Weights of a small GPT-style language model, trained from scratch on English Wikipedia.
Size: MLP 1024 SwiGLU, 28.4M parameters.
Architecture: RMSNorm before each block, rotary positions, no biases in attention or MLP.
Training: a variant of SOAP for these matrices, 413M tokens, 3152 steps.
Each number is 50 + 12 x the weight over the matrix's rms, rounded and kept within 0 to 99. Layers, rows and columns count from 0.

# layer 8 MLP gate, 1024x384, rms 0.0943, rows 709-727, columns 128-255
63 58 56 64 25 54 40 62 54 73 51 56 48 48 58 72 38 50 69 48 48 46 29 29 30 63 39 58 60 36 31 67 27 45 56 46 57 62 55 45 39 34 48 72 54 46 53 39 54 47 57 45 41 42 59 32 66 24 39 39 62 48 76 52 46 24 48 42 70 44 22 69 51 38 50 47 38 51 52 25 53 40 30 67 38 29 52 55 47 55 49 56 78 29 43 36 56 53 50 66 71 50 62 44 52 54 40 45 50 58 52 67 47 41 49 56 33 56 28 65 42 42 40 70 43 49 57 46
38 66 69 43 51 54 52 45 49 44 21 56 33 75 61 31 55 21 63 37 41 45 54 60 41 58 44 49 61 63 50 48 50 39 54 35 46 67 63 43 63 55 25 64 73 48 62 53 33 33 51 34 43 48 43 44 25 37 71 44 35 27 51 43 20 37 56 36 47 21 60 61 42 53 50 63 29 44 52 50 58 54 45 43 57 52 46 42 46 51 87 32 41 53 63 47 29 37 50 41 62 56 34 46 74 58 42 53 34 56 14 21 44 52 37 58 51 57 53 43 46 51 68 69 42 33 35 42
59 56 54 49 57 37 36 60 46 36 40 40 74 48 34 55 38 58 61 46 54 54 48 43 48 49 54 52 43 56 69 54 44 53 29 37 50 53 41 41 48 57 41 62 44 57 34 43 48 43 65 70 47 32 70 35 58 73 55 44 64 59 70 40 37 42 47 49 62 59 52 44 46 33 52 47 52 45 35 48 48 54 42 59 49 68 52 46 60 40 45 63 52 19 37 73 55 52 57 53 37 60 36 54 50 47 58 44 69 36 53 60 56 55 49 42 67 48 38 34 59 33 39 44 49 81 43 42
44 65 50 59 56 60 51 51 24 21 51 61 47 65 74 47 60 45 82 47 70 53 50 52 45 48 06 46 40 71 60 42 39 30 65 52 68 43 34 49 52 44 40 35 56 59 48 52 53 52 57 44 25 45 59 48 51 46 50 69 51 47 45 24 48 36 27 54 48 62 38 38 46 63 40 63 46 46 58 53 57 57 35 53 47 67 56 31 47 29 37 45 26 31 46 65 37 59 60 36 47 46 59 60 45 43 67 52 33 68 37 45 44 39 47 52 40 54 62 45 37 79 46 29 52 49 45 69
48 59 46 47 62 41 34 59 51 55 54 06 63 57 34 59 41 42 30 41 37 56 68 41 54 68 60 63 55 54 49 58 35 70 47 48 55 46 35 66 51 71 27 47 49 36 47 38 59 51 56 44 32 38 47 49 49 52 44 60 35 53 45 58 56 71 45 37 45 59 47 21 49 35 27 83 57 41 66 41 47 58 70 35 42 65 27 62 55 46 55 42 35 27 40 63 65 66 61 51 40 49 35 30 41 74 75 57 61 51 54 35 67 34 64 65 52 35 40 27 85 44 45 32 41 52 49 55
41 48 51 68 75 77 39 63 54 47 46 59 68 64 36 51 43 63 37 75 45 51 56 51 44 35 54 44 24 49 67 37 39 37 29 40 59 40 17 28 22 66 34 45 65 52 42 59 53 54 31 48 55 42 45 47 64 54 59 68 55 51 45 42 71 58 58 35 27 72 29 59 55 44 48 62 47 43 65 51 63 58 46 74 59 47 27 88 29 54 28 69 49 58 45 54 55 50 39 32 45 49 31 72 40 62 31 46 50 45 44 66 51 49 61 45 42 37 59 46 48 52 36 67 28 43 49 48
42 50 35 42 63 45 57 43 43 73 35 43 39 35 28 43 38 41 51 52 48 49 48 23 38 30 57 35 49 44 76 60 43 40 48 49 48 45 51 42 33 58 46 62 40 47 52 66 39 45 63 49 38 47 59 33 52 46 44 49 27 64 58 50 68 48 41 42 39 36 44 60 47 43 49 16 48 44 37 39 63 66 37 50 40 33 27 46 51 47 34 51 73 52 40 39 62 30 57 55 46 70 37 31 39 40 50 48 47 33 39 50 39 19 43 54 55 58 66 59 62 56 43 49 42 56 60 55
59 68 39 67 61 64 47 42 70 30 59 42 43 48 73 41 39 34 48 53 60 44 40 72 67 61 32 35 37 43 53 58 45 79 35 61 46 52 42 55 57 46 69 41 54 66 59 48 75 32 40 52 44 46 46 28 67 36 55 40 66 42 31 64 42 40 37 32 65 32 32 41 62 40 49 70 46 53 42 55 31 53 42 38 85 41 48 51 36 60 65 34 53 39 43 55 61 76 54 45 52 45 40 50 52 60 43 68 51 74 44 51 32 60 59 31 62 54 52 47 38 59 72 68 71 46 65 58
36 46 34 60 43 59 57 43 38 46 52 66 58 70 40 45 53 50 59 53 43 40 35 54 41 41 52 42 64 30 26 54 36 39 64 57 52 57 74 38 50 54 46 56 69 69 65 49 52 63 36 24 31 54 38 49 59 31 39 38 50 57 70 63 38 54 47 48 64 26 52 55 43 65 59 70 62 50 44 56 31 42 37 37 56 53 61 55 50 66 37 66 24 55 54 58 49 35 71 68 40 47 50 43 44 49 43 32 47 51 52 35 52 48 40 47 52 47 48 51 53 48 16 59 48 43 66 51
56 43 44 63 34 54 47 68 47 49 47 64 48 47 35 29 48 59 69 59 37 36 52 53 63 43 62 71 58 41 43 45 46 38 22 41 52 35 58 47 20 26 53 37 34 44 57 44 43 40 68 59 78 57 61 51 38 38 76 67 62 48 37 49 47 57 35 48 23 63 44 49 18 46 49 43 56 45 31 49 54 48 52 35 41 63 62 66 56 40 43 33 75 33 42 43 69 39 50 38 65 74 49 61 46 22 33 29 65 62 34 70 51 74 75 32 49 32 56 61 46 59 45 73 45 60 58 56
54 58 61 50 36 39 45 69 47 47 37 44 70 72 59 70 48 51 55 36 51 46 47 51 48 54 44 44 56 50 27 56 49 37 38 44 37 32 41 47 45 72 62 51 64 57 47 40 55 57 52 44 48 47 62 66 45 58 50 68 48 61 58 46 47 37 49 50 45 67 51 46 53 62 76 51 57 41 53 53 40 44 57 60 64 60 55 59 44 40 62 44 51 30 63 30 54 49 34 52 59 48 57 55 78 47 64 57 44 52 25 45 59 25 56 56 30 67 58 46 54 51 62 56 31 37 45 53
50 64 40 34 68 36 44 54 39 38 51 62 89 52 33 76 65 58 60 75 45 54 46 31 54 44 58 59 63 43 38 60 54 48 55 55 55 52 53 58 54 44 33 52 54 43 64 51 72 50 53 47 55 49 46 46 53 52 73 43 55 44 33 60 31 42 45 48 60 73 33 55 40 24 65 52 34 50 40 47 53 47 56 36 47 30 53 79 54 44 37 55 64 70 25 39 39 60 37 49 59 56 69 50 60 50 46 41 60 34 60 38 49 41 65 44 51 63 40 49 40 40 46 43 54 65 52 42
46 59 43 57 61 59 35 38 51 56 62 50 52 59 47 57 49 38 50 63 45 36 48 62 48 65 50 53 35 64 67 48 57 44 53 52 66 53 47 57 56 42 50 58 62 40 56 53 47 45 40 71 44 34 63 49 60 55 30 56 61 52 18 37 48 33 57 43 61 66 53 47 46 72 39 49 53 62 80 46 54 44 62 65 51 53 42 39 46 21 45 43 62 37 54 43 54 66 45 56 42 27 71 49 48 46 67 37 48 66 31 48 40 45 59 55 25 34 18 50 36 27 55 82 44 63 58 63
53 41 57 54 52 37 60 47 48 49 39 25 42 80 51 66 53 31 49 56 48 46 49 57 57 39 48 59 34 51 30 36 69 56 48 31 51 60 56 28 67 52 49 51 51 84 56 41 51 39 41 47 64 64 56 52 42 53 59 47 61 60 35 60 51 64 42 48 64 41 44 45 73 70 69 46 38 46 73 68 41 53 36 34 73 64 52 60 39 44 52 33 53 43 55 66 50 68 83 57 73 48 35 40 47 74 83 68 38 69 45 50 61 60 50 54 29 58 52 41 49 38 58 58 61 72 39 56
31 39 50 43 25 62 71 55 55 51 56 45 34 59 37 44 34 46 65 45 32 46 63 46 47 54 47 50 52 49 37 60 41 30 46 47 42 42 44 52 48 51 52 35 46 57 34 50 53 48 51 61 47 49 45 55 43 52 74 48 32 55 57 47 68 51 56 38 40 35 43 53 37 68 51 46 50 50 42 58 63 52 32 62 48 41 81 44 81 50 59 53 36 54 44 39 55 39 46 52 73 50 66 43 38 49 49 57 67 64 40 71 39 51 69 72 41 44 52 37 20 51 49 41 58 48 32 54
37 40 30 36 41 74 33 34 39 55 24 55 55 74 70 58 48 31 52 71 53 31 51 57 53 40 56 44 59 49 62 48 52 50 72 44 54 59 70 51 56 61 49 38 46 50 47 48 49 50 37 66 62 47 53 43 36 48 39 56 54 46 40 63 42 62 62 31 41 66 57 76 48 52 48 38 36 56 48 46 49 57 43 44 61 67 52 57 64 48 55 58 48 68 57 49 47 58 59 47 41 31 43 52 49 53 50 62 53 45 59 44 68 55 68 51 42 59 45 44 49 43 51 50 42 50 31 15
82 35 42 53 53 71 37 51 46 35 67 49 61 47 55 56 48 45 50 38 41 52 41 50 68 52 63 39 41 82 71 47 51 38 55 65 56 52 40 53 45 46 44 63 31 30 62 45 56 58 46 53 56 59 53 40 43 47 45 59 45 40 39 27 56 33 69 54 40 42 54 64 38 45 74 50 54 52 51 50 45 48 30 38 46 44 50 53 59 63 42 46 62 54 66 62 66 43 60 34 42 45 46 59 63 45 45 49 32 60 53 72 54 47 53 51 43 66 33 44 61 28 46 60 28 59 47 45
62 35 24 45 48 39 46 47 84 49 59 47 33 51 53 45 49 32 67 76 62 51 50 49 64 46 60 56 37 54 41 66 28 50 36 42 38 49 55 38 48 42 68 53 42 53 48 44 38 51 32 28 38 45 55 45 38 62 36 50 48 40 39 46 60 41 53 47 59 39 38 37 68 35 41 57 64 52 64 42 50 47 47 56 34 55 38 51 50 52 40 33 44 57 28 63 51 38 57 35 72 54 61 52 53 31 42 64 53 67 54 42 60 57 44 44 49 48 55 37 46 30 52 50 54 43 46 39
51 43 44 48 49 49 51 44 67 31 64 75 69 54 53 47 49 54 39 53 58 62 68 52 55 37 38 56 56 35 52 67 48 52 28 38 55 56 49 53 52 62 62 33 41 52 43 46 35 66 63 49 29 63 47 64 54 48 63 57 40 65 53 37 58 53 63 48 65 54 22 53 70 54 36 64 50 68 55 50 46 24 60 45 39 61 28 71 55 73 41 46 58 56 50 51 49 52 45 60 53 60 64 43 27 61 44 38 45 51 72 48 71 36 74 60 55 55 39 44 48 53 59 63 69 48 43 59
# layer 8 MLP up, 1024x384, rms 0.0945, rows 709-726, columns 128-255
50 27 63 46 44 48 48 38 67 62 40 43 42 55 41 60 37 47 49 46 45 50 50 51 49 70 62 63 43 56 46 48 60 34 63 44 62 43 46 63 81 49 44 62 40 70 58 50 62 66 50 68 39 66 49 54 61 59 46 67 53 30 47 58 65 44 72 64 25 38 30 36 73 54 73 38 46 46 67 55 63 52 61 79 38 46 48 66 47 57 56 38 49 43 36 72 76 56 75 41 71 60 44 57 65 44 53 60 53 38 41 53 66 27 54 15 48 67 24 48 53 46 59 50 53 56 32 42
63 42 49 69 44 56 56 31 50 34 47 59 58 53 42 50 69 32 40 47 40 53 55 69 33 43 44 52 41 52 48 42 40 57 47 64 51 55 71 51 61 49 43 60 46 65 49 48 37 56 49 52 61 28 56 42 51 49 47 44 68 53 47 19 50 49 57 50 39 42 59 54 52 65 40 73 58 26 63 39 65 61 56 33 45 43 41 49 43 59 48 50 52 47 54 49 63 41 51 49 75 44 46 47 50 70 51 44 52 45 41 42 59 63 78 64 55 38 55 78 55 50 48 55 48 32 14 53
40 46 49 58 57 65 96 60 54 52 44 51 30 59 50 43 50 55 56 46 48 51 65 46 51 60 46 41 50 50 34 55 50 36 56 60 60 49 59 62 73 28 57 32 59 49 62 55 21 50 43 46 38 43 44 68 44 37 53 47 46 55 33 49 55 86 63 49 40 38 34 27 44 51 52 31 56 35 55 67 48 41 47 57 47 26 68 56 44 53 53 44 53 57 51 38 33 57 47 67 63 50 66 44 48 45 35 54 53 65 46 32 47 39 50 52 48 60 56 56 59 61 53 34 46 46 60 65
73 47 46 55 51 49 56 49 45 45 30 49 58 43 33 48 38 41 54 47 43 58 63 43 59 38 48 63 36 50 48 59 49 76 53 38 47 63 60 58 46 70 42 26 59 36 68 58 62 48 60 45 61 50 57 49 77 58 34 53 23 92 54 52 43 63 37 54 71 59 47 15 36 59 45 62 64 56 35 39 40 61 53 58 58 65 45 61 44 56 41 58 58 42 45 45 40 32 23 76 41 41 31 51 44 49 55 43 54 39 44 56 51 52 64 51 51 28 50 57 42 35 49 66 69 70 54 24
52 64 46 37 22 42 65 47 55 74 56 73 51 40 73 37 62 39 46 46 65 33 62 39 57 61 49 59 60 64 67 45 46 53 51 90 54 52 62 20 55 33 59 57 51 45 49 59 39 76 47 42 63 55 75 46 55 45 41 38 68 44 67 37 25 46 41 33 52 45 52 58 74 43 74 59 56 64 35 53 35 63 28 30 56 50 57 36 50 49 54 46 57 58 62 32 21 53 51 58 68 66 62 64 60 27 42 45 41 57 45 64 63 59 50 55 45 48 69 44 26 62 46 45 33 34 50 68
39 66 59 50 56 53 48 56 47 49 53 45 64 37 48 43 42 41 28 90 61 47 40 80 36 48 56 50 51 58 46 52 51 59 60 51 46 49 42 37 68 64 63 47 51 40 42 43 75 59 39 34 44 54 37 49 42 43 43 59 59 64 37 45 53 41 42 61 38 71 28 40 39 38 65 50 54 48 62 40 52 66 41 53 48 59 52 59 42 54 51 42 71 38 56 51 52 52 47 33 60 35 73 55 23 38 44 50 34 43 51 59 51 62 48 64 54 64 70 38 51 50 43 51 33 55 49 32
55 52 63 45 51 61 48 66 37 45 25 48 36 46 51 38 45 55 47 63 36 61 54 38 47 53 52 46 39 46 49 55 51 45 52 38 56 50 67 39 57 45 86 24 31 54 57 51 51 34 37 43 40 55 53 37 45 56 37 39 60 43 36 35 62 34 64 70 61 36 62 58 44 22 52 57 63 39 51 62 55 79 39 61 49 42 47 59 48 38 51 36 42 61 54 37 63 36 42 44 51 62 36 41 60 63 68 39 52 60 40 54 59 76 33 50 68 54 40 30 29 59 51 56 54 44 58 65
49 37 54 52 71 55 58 73 59 61 75 49 50 43 37 49 24 53 62 56 50 49 63 75 42 45 50 52 48 57 46 50 33 63 56 39 55 30 60 46 58 41 54 70 49 54 52 45 44 38 53 55 59 55 31 38 53 50 61 44 61 75 39 49 45 42 25 32 40 44 43 43 64 34 51 48 45 50 45 63 64 59 56 53 59 42 55 54 60 49 33 36 38 41 85 34 22 41 54 66 54 39 49 51 25 49 31 48 64 36 46 68 63 41 51 30 52 54 53 73 45 52 53 46 46 31 41 41
58 65 57 60 41 49 27 48 51 42 63 39 43 28 42 37 50 60 52 47 47 34 59 52 47 39 43 44 35 50 60 58 55 53 19 58 56 49 66 59 28 62 25 52 46 54 51 37 50 47 53 67 44 54 67 57 32 41 43 46 50 45 40 17 47 69 44 72 41 38 53 72 39 39 57 36 43 53 52 42 72 53 59 63 64 44 56 45 50 29 76 57 59 69 51 41 58 72 34 62 64 93 71 76 51 45 28 54 42 47 44 31 62 68 47 45 32 64 56 48 66 54 44 28 53 43 46 51
43 44 41 55 70 50 66 43 53 29 53 68 55 36 16 64 55 77 46 58 45 37 51 44 38 45 45 39 65 43 67 52 68 65 53 22 50 52 73 46 43 54 38 47 43 68 50 73 72 64 75 35 57 29 48 65 43 42 60 38 53 63 40 31 42 64 49 59 11 74 61 52 41 28 37 63 62 39 42 53 40 57 45 32 55 66 53 48 36 55 38 50 59 44 50 44 60 46 61 51 67 53 44 50 62 47 55 60 42 66 50 58 62 68 51 43 55 49 38 68 45 53 68 54 35 38 71 61
65 47 36 58 35 62 52 32 59 42 53 51 31 51 46 75 57 48 36 50 47 39 64 52 50 47 57 38 36 28 48 36 63 43 55 57 41 64 53 41 54 46 27 62 34 61 36 42 53 42 44 56 30 55 42 52 32 51 72 62 46 39 67 60 58 42 39 37 38 48 37 46 80 17 27 64 59 29 64 47 32 58 58 48 48 56 40 70 37 32 41 35 31 60 53 39 57 51 61 61 62 74 46 31 48 51 47 74 71 28 35 50 68 49 55 46 68 51 30 50 59 49 40 64 56 46 57 54
35 59 45 40 35 61 35 79 56 43 48 78 73 59 64 63 42 56 53 49 43 74 65 35 46 38 39 45 62 32 48 61 57 62 30 60 55 65 41 56 57 52 50 64 50 54 57 58 59 46 56 66 60 68 31 62 54 53 64 44 50 55 54 63 44 46 55 65 66 66 49 32 41 38 48 26 40 49 42 48 43 66 37 48 64 51 45 57 45 53 39 48 42 87 30 47 57 32 51 39 54 66 39 49 33 65 50 51 54 44 50 25 33 67 43 54 39 42 29 51 46 34 47 48 63 39 27 48
54 47 45 59 42 40 59 31 54 30 56 37 56 45 50 50 47 48 26 44 57 40 44 59 25 49 46 74 64 64 50 43 49 75 59 68 53 50 42 56 56 31 35 52 44 58 55 47 36 51 57 50 52 24 47 48 52 53 60 76 57 37 42 35 69 25 40 59 52 43 44 55 55 53 54 52 45 48 90 54 43 52 65 53 63 72 59 30 48 41 53 60 58 51 29 56 77 61 53 75 46 55 54 54 42 42 38 41 50 60 36 47 41 42 64 36 34 34 40 63 28 41 54 46 64 54 40 70
48 37 33 62 45 63 49 53 44 52 71 46 28 27 31 43 44 59 45 60 59 69 48 63 54 42 59 32 32 37 45 66 51 32 57 47 42 23 13 72 55 43 42 36 37 48 60 65 24 34 28 62 65 44 45 36 56 54 44 30 50 46 71 57 39 47 72 36 40 43 36 70 38 38 48 58 57 56 47 43 42 59 52 50 52 33 78 40 69 44 47 48 34 49 60 30 27 58 38 41 54 44 49 55 46 36 44 33 49 45 52 61 46 50 42 38 46 46 44 51 60 34 30 53 60 51 50 49
51 45 51 52 61 64 42 34 44 43 43 43 42 57 55 53 63 50 58 57 59 44 52 39 67 57 65 50 62 42 61 42 59 54 68 71 54 38 56 49 47 72 42 64 51 42 56 25 46 39 60 68 44 53 59 55 39 59 63 27 49 50 59 69 51 46 50 58 60 48 53 24 59 49 56 55 54 58 55 47 59 50 36 55 46 42 41 54 30 43 49 38 34 61 42 44 68 60 39 66 43 34 66 47 49 55 57 57 48 32 42 19 64 35 51 50 49 41 53 44 40 58 54 39 36 41 61 49
50 62 45 45 27 49 48 39 41 52 46 42 44 61 56 44 64 65 35 78 42 49 63 44 40 40 54 44 49 68 24 57 58 46 62 35 58 34 39 49 54 41 50 55 44 48 53 57 69 36 44 61 45 49 40 44 33 55 56 29 58 43 55 46 52 56 53 45 26 52 45 53 58 56 52 59 29 59 50 61 46 81 34 51 38 49 60 50 50 36 69 61 45 49 59 58 62 38 44 74 63 43 45 33 54 38 48 42 42 43 57 38 52 35 62 36 41 45 28 60 50 41 62 46 31 49 44 51
44 83 69 65 40 66 60 40 37 64 50 60 60 31 46 14 49 48 57 52 43 46 40 61 46 39 54 60 49 42 56 49 41 78 18 39 39 55 63 52 61 41 44 47 80 60 73 34 54 61 42 31 63 50 52 48 44 41 57 51 43 63 50 67 62 46 48 63 62 43 56 50 55 61 63 38 34 36 44 51 40 48 43 35 44 20 55 60 38 43 32 42 55 11 52 54 34 39 41 56 46 56 46 46 30 64 50 48 59 43 48 47 41 38 48 40 51 55 44 49 54 57 48 50 39 46 59 40
65 76 51 59 74 42 53 51 52 45 77 47 62 44 36 42 45 44 54 69 59 57 52 46 52 61 42 48 42 76 51 70 80 65 64 77 56 73 44 55 49 48 57 59 57 57 67 59 63 56 45 46 30 32 53 50 49 59 64 42 61 57 65 51 42 47 23 44 66 72 56 52 57 63 46 41 38 38 40 41 79 42 48 34 41 56 40 60 33 50 69 61 43 66 51 44 47 61 34 30 53 50 41 63 55 55 40 40 61 38 48 45 39 69 54 78 43 58 60 52 46 50 29 36 37 49 63 36
# layer 8 MLP down (transposed), 1024x384, rms 0.0842, rows 709-726, columns 128-255
38 26 39 39 52 52 45 62 64 39 32 42 53 31 48 45 75 77 65 35 54 68 31 63 46 48 69 66 47 57 53 61 58 30 46 66 39 72 36 52 20 56 45 59 67 55 36 56 41 48 49 33 58 68 73 51 57 46 62 71 38 49 73 37 55 53 36 39 24 39 54 50 43 42 50 41 39 35 55 31 34 53 68 46 40 63 61 42 70 30 63 48 43 59 58 34 54 64 61 33 50 61 47 52 43 46 31 49 33 45 65 54 43 42 44 63 48 70 35 45 46 54 36 77 57 47 44 57
47 26 56 29 41 71 50 39 55 47 28 55 60 68 44 34 64 41 42 62 56 35 60 41 57 53 63 53 44 61 66 40 69 43 67 36 25 47 74 55 48 42 52 64 57 53 37 65 43 45 68 42 40 43 50 61 41 62 54 83 54 36 59 15 62 50 47 52 35 47 41 74 55 56 39 52 47 52 72 35 58 31 39 40 63 60 39 29 56 59 50 41 41 49 62 64 33 77 49 46 67 48 46 57 48 46 68 37 48 75 43 53 48 43 40 35 65 58 47 47 50 48 60 36 37 65 28 36
55 39 56 59 65 51 47 36 36 50 49 51 38 55 36 50 29 44 71 57 50 48 46 46 44 43 50 44 52 36 45 54 50 37 50 47 42 49 60 48 52 39 37 43 44 46 62 48 54 49 40 51 36 17 50 39 56 45 63 18 56 64 52 39 47 49 48 38 42 37 43 53 49 52 60 42 37 46 45 37 34 44 36 51 64 42 49 56 57 45 39 53 58 41 57 57 54 52 45 55 37 28 37 64 53 67 38 39 42 48 67 44 59 54 44 45 45 46 40 47 67 39 34 52 48 59 37 49
41 44 48 61 51 61 51 30 22 43 67 57 51 37 42 61 30 52 39 53 21 59 45 49 43 59 35 51 44 27 45 38 44 49 44 52 40 52 45 49 60 70 22 36 37 38 89 36 26 64 60 50 50 36 56 70 29 75 48 40 42 56 35 56 43 38 46 52 64 33 44 61 45 46 40 39 64 43 49 44 49 59 37 61 59 21 39 42 67 47 52 58 54 49 37 47 36 52 48 45 45 39 74 54 37 35 55 55 64 46 52 51 57 46 54 56 53 59 34 43 77 57 54 65 62 53 22 50
72 37 41 64 50 55 28 55 62 52 50 51 57 36 50 49 63 60 73 49 49 50 33 42 44 44 28 37 51 49 34 64 50 34 27 59 55 63 64 15 63 54 51 45 33 48 42 47 49 63 56 30 77 46 27 42 62 62 54 14 66 54 55 44 41 48 41 30 46 54 54 62 57 61 78 66 61 80 57 44 45 53 36 58 68 60 62 66 39 49 63 53 56 58 54 50 37 29 49 78 59 39 42 43 46 53 41 38 22 36 48 69 51 59 49 39 52 55 41 66 34 57 35 62 35 30 52 57
55 40 44 36 51 48 46 52 43 56 61 55 46 49 46 53 59 53 34 76 60 43 37 71 67 34 63 49 47 60 50 18 49 42 46 31 34 58 52 29 37 83 44 61 56 32 39 69 44 20 38 41 64 41 50 26 71 71 56 67 60 51 51 56 50 45 47 61 32 72 19 44 40 50 54 37 50 64 56 61 45 48 36 48 39 70 59 58 56 47 49 53 52 64 48 55 56 64 79 56 64 55 51 63 25 60 39 55 33 53 56 57 37 56 62 50 67 58 64 44 48 57 33 50 25 54 75 49
47 60 54 38 57 59 58 60 33 39 46 44 29 55 54 77 25 38 60 33 29 43 30 70 45 58 37 47 62 64 53 36 53 48 46 46 45 54 38 81 49 93 51 51 32 56 48 45 80 41 61 63 46 49 60 47 47 38 57 49 44 45 32 56 41 63 59 54 61 54 52 29 56 59 48 47 44 79 47 56 33 25 56 49 66 41 54 57 57 64 41 55 59 54 51 51 43 63 53 61 61 54 48 69 45 51 46 46 39 20 50 53 50 70 67 71 58 46 49 53 41 47 41 56 62 56 27 63
40 39 40 39 73 51 48 66 58 61 48 48 37 54 61 49 36 34 35 52 36 38 49 52 44 46 56 34 60 74 46 47 62 53 59 57 54 44 45 53 45 68 38 37 52 51 64 70 38 56 47 51 61 56 51 64 43 57 66 21 52 51 45 35 53 44 54 30 33 59 69 54 66 32 50 52 32 70 55 42 47 27 56 46 59 54 76 41 56 60 38 63 34 38 69 55 24 37 47 47 72 43 40 66 57 51 37 56 41 67 61 49 54 25 52 53 35 37 49 66 70 54 58 61 51 54 33 51
39 46 57 53 59 50 50 79 35 35 52 57 50 23 48 23 44 53 62 46 49 47 62 44 41 76 45 47 45 44 99 53 44 67 31 46 46 62 48 71 38 52 29 51 36 70 34 46 55 46 46 75 63 35 75 57 52 44 40 20 54 44 44 27 53 47 36 51 38 61 44 60 45 39 59 50 45 51 44 54 70 41 52 57 52 51 52 55 53 48 60 49 62 74 52 48 60 61 45 55 45 82 58 63 59 48 45 61 38 42 34 47 66 65 59 35 62 62 53 67 50 54 71 50 77 34 49 43
39 55 25 47 50 57 60 52 57 29 64 43 48 65 44 57 51 57 59 55 24 36 36 48 52 35 47 63 57 47 62 41 46 63 54 43 56 44 53 40 55 63 42 47 54 60 72 27 48 49 57 36 32 76 51 46 63 17 61 25 50 55 48 39 36 52 59 55 41 53 48 49 32 46 23 31 72 33 53 38 55 39 37 53 47 57 30 56 34 61 51 40 60 59 34 39 54 38 56 46 68 48 50 39 47 46 73 35 71 33 41 42 41 37 60 19 41 55 64 77 51 55 46 62 69 51 64 40
53 21 51 58 43 27 41 47 49 51 52 62 73 50 53 58 37 53 53 57 59 65 41 66 59 65 30 54 61 44 69 65 66 55 38 35 45 46 56 48 38 59 45 40 31 52 38 48 22 52 61 40 43 57 52 35 42 46 56 18 76 47 63 45 44 37 51 49 39 37 34 60 52 20 76 56 56 50 64 56 62 56 81 45 54 59 66 58 50 42 48 60 44 54 53 53 50 30 38 39 51 65 56 69 54 53 48 52 35 43 55 29 48 13 50 36 66 52 47 40 55 52 64 37 51 54 43 68
56 36 46 41 45 44 40 68 64 40 48 60 51 53 49 62 48 29 39 56 62 62 39 47 52 46 44 58 37 32 15 74 50 40 43 45 58 63 47 37 47 54 41 67 44 56 54 52 77 62 74 34 38 59 45 38 58 49 51 99 70 52 47 84 63 56 46 59 67 60 46 41 54 11 45 46 57 55 47 43 67 51 42 46 57 36 35 42 66 49 59 68 57 54 44 46 37 53 52 42 45 67 56 57 20 68 60 54 39 54 39 46 56 51 51 57 51 54 29 42 63 38 59 72 20 50 35 33
46 52 48 28 51 64 57 51 30 49 46 23 59 42 29 41 55 46 42 46 20 59 51 58 43 34 48 31 57 67 37 45 68 54 56 32 62 42 56 61 36 54 60 46 37 69 49 49 46 39 56 79 51 44 40 59 50 29 56 99 46 54 50 59 42 76 51 35 47 35 35 64 68 37 50 48 49 40 49 59 64 69 55 41 71 57 48 30 66 38 74 58 65 84 65 54 44 50 44 59 62 47 48 57 42 70 48 72 61 59 71 58 60 56 33 49 49 67 38 59 54 51 58 52 50 50 51 44
46 14 47 48 48 50 48 50 57 51 59 51 38 54 32 54 42 34 70 77 76 56 22 77 56 44 52 21 47 58 54 62 54 39 33 56 42 51 67 55 50 62 34 45 45 59 71 45 35 54 44 46 52 55 53 56 33 52 62 20 54 39 50 55 47 33 61 43 38 28 35 54 40 40 34 53 37 49 22 59 49 38 41 54 58 40 59 56 51 53 25 69 55 47 39 26 21 58 59 55 35 57 38 76 52 50 49 68 53 49 54 45 41 54 52 47 35 60 56 36 52 42 56 66 54 57 50 38
42 45 58 52 70 60 37 40 62 48 77 43 52 46 40 50 48 42 72 51 60 51 64 64 56 59 52 35 55 36 60 62 65 45 59 54 73 52 40 48 33 32 20 57 48 42 38 30 45 49 51 42 48 47 54 51 45 61 37 38 53 56 56 54 59 66 37 69 50 76 57 43 48 56 27 67 65 53 53 52 57 54 56 62 47 48 42 52 65 69 75 64 47 50 36 50 58 43 52 54 73 66 61 51 46 59 37 60 42 37 33 56 65 57 65 57 56 29 56 56 29 52 55 68 42 35 54 51
42 59 46 61 56 59 43 38 39 51 65 57 56 51 55 48 53 73 51 67 36 36 47 66 54 58 52 57 58 43 62 41 55 51 56 32 55 45 51 68 58 40 53 46 42 49 58 70 56 36 47 54 58 32 54 41 53 61 45 99 65 41 55 42 28 52 70 53 40 66 58 47 60 38 52 70 58 28 66 57 67 11 37 39 55 60 19 51 63 53 40 74 30 56 68 33 42 63 43 50 45 17 49 46 68 37 59 60 57 58 45 45 35 44 49 32 41 51 35 42 34 51 39 66 42 41 43 65
52 45 50 45 50 34 63 68 29 52 49 38 56 67 58 44 49 49 46 31 64 43 61 34 49 44 51 52 60 48 55 66 46 68 31 45 59 50 49 60 59 51 48 63 48 77 41 26 52 58 49 51 42 36 53 49 31 56 29 50 46 46 59 52 43 47 45 51 63 38 61 42 69 47 54 46 37 40 49 35 31 63 52 55 43 44 71 63 34 60 30 56 16 48 49 67 32 52 45 50 42 31 48 61 45 80 74 53 49 47 54 65 62 49 54 52 54 56 62 64 48 59 59 44 55 75 51 44
46 44 53 24 56 50 44 59 54 60 67 59 42 57 56 59 71 44 62 30 64 52 35 92 29 40 49 48 62 70 61 48 56 34 42 50 60 44 57 53 47 57 49 60 38 49 49 57 39 57 46 51 51 53 53 53 40 64 28 00 52 58 57 48 56 54 37 40 36 40 39 59 32 51 45 57 38 45 50 65 48 50 37 59 38 59 62 57 57 32 56 76 34 37 34 39 48 55 47 39 38 40 40 51 44 52 24 43 65 52 54 58 48 58 64 58 43 42 51 52 46 54 31 51 57 48 50 35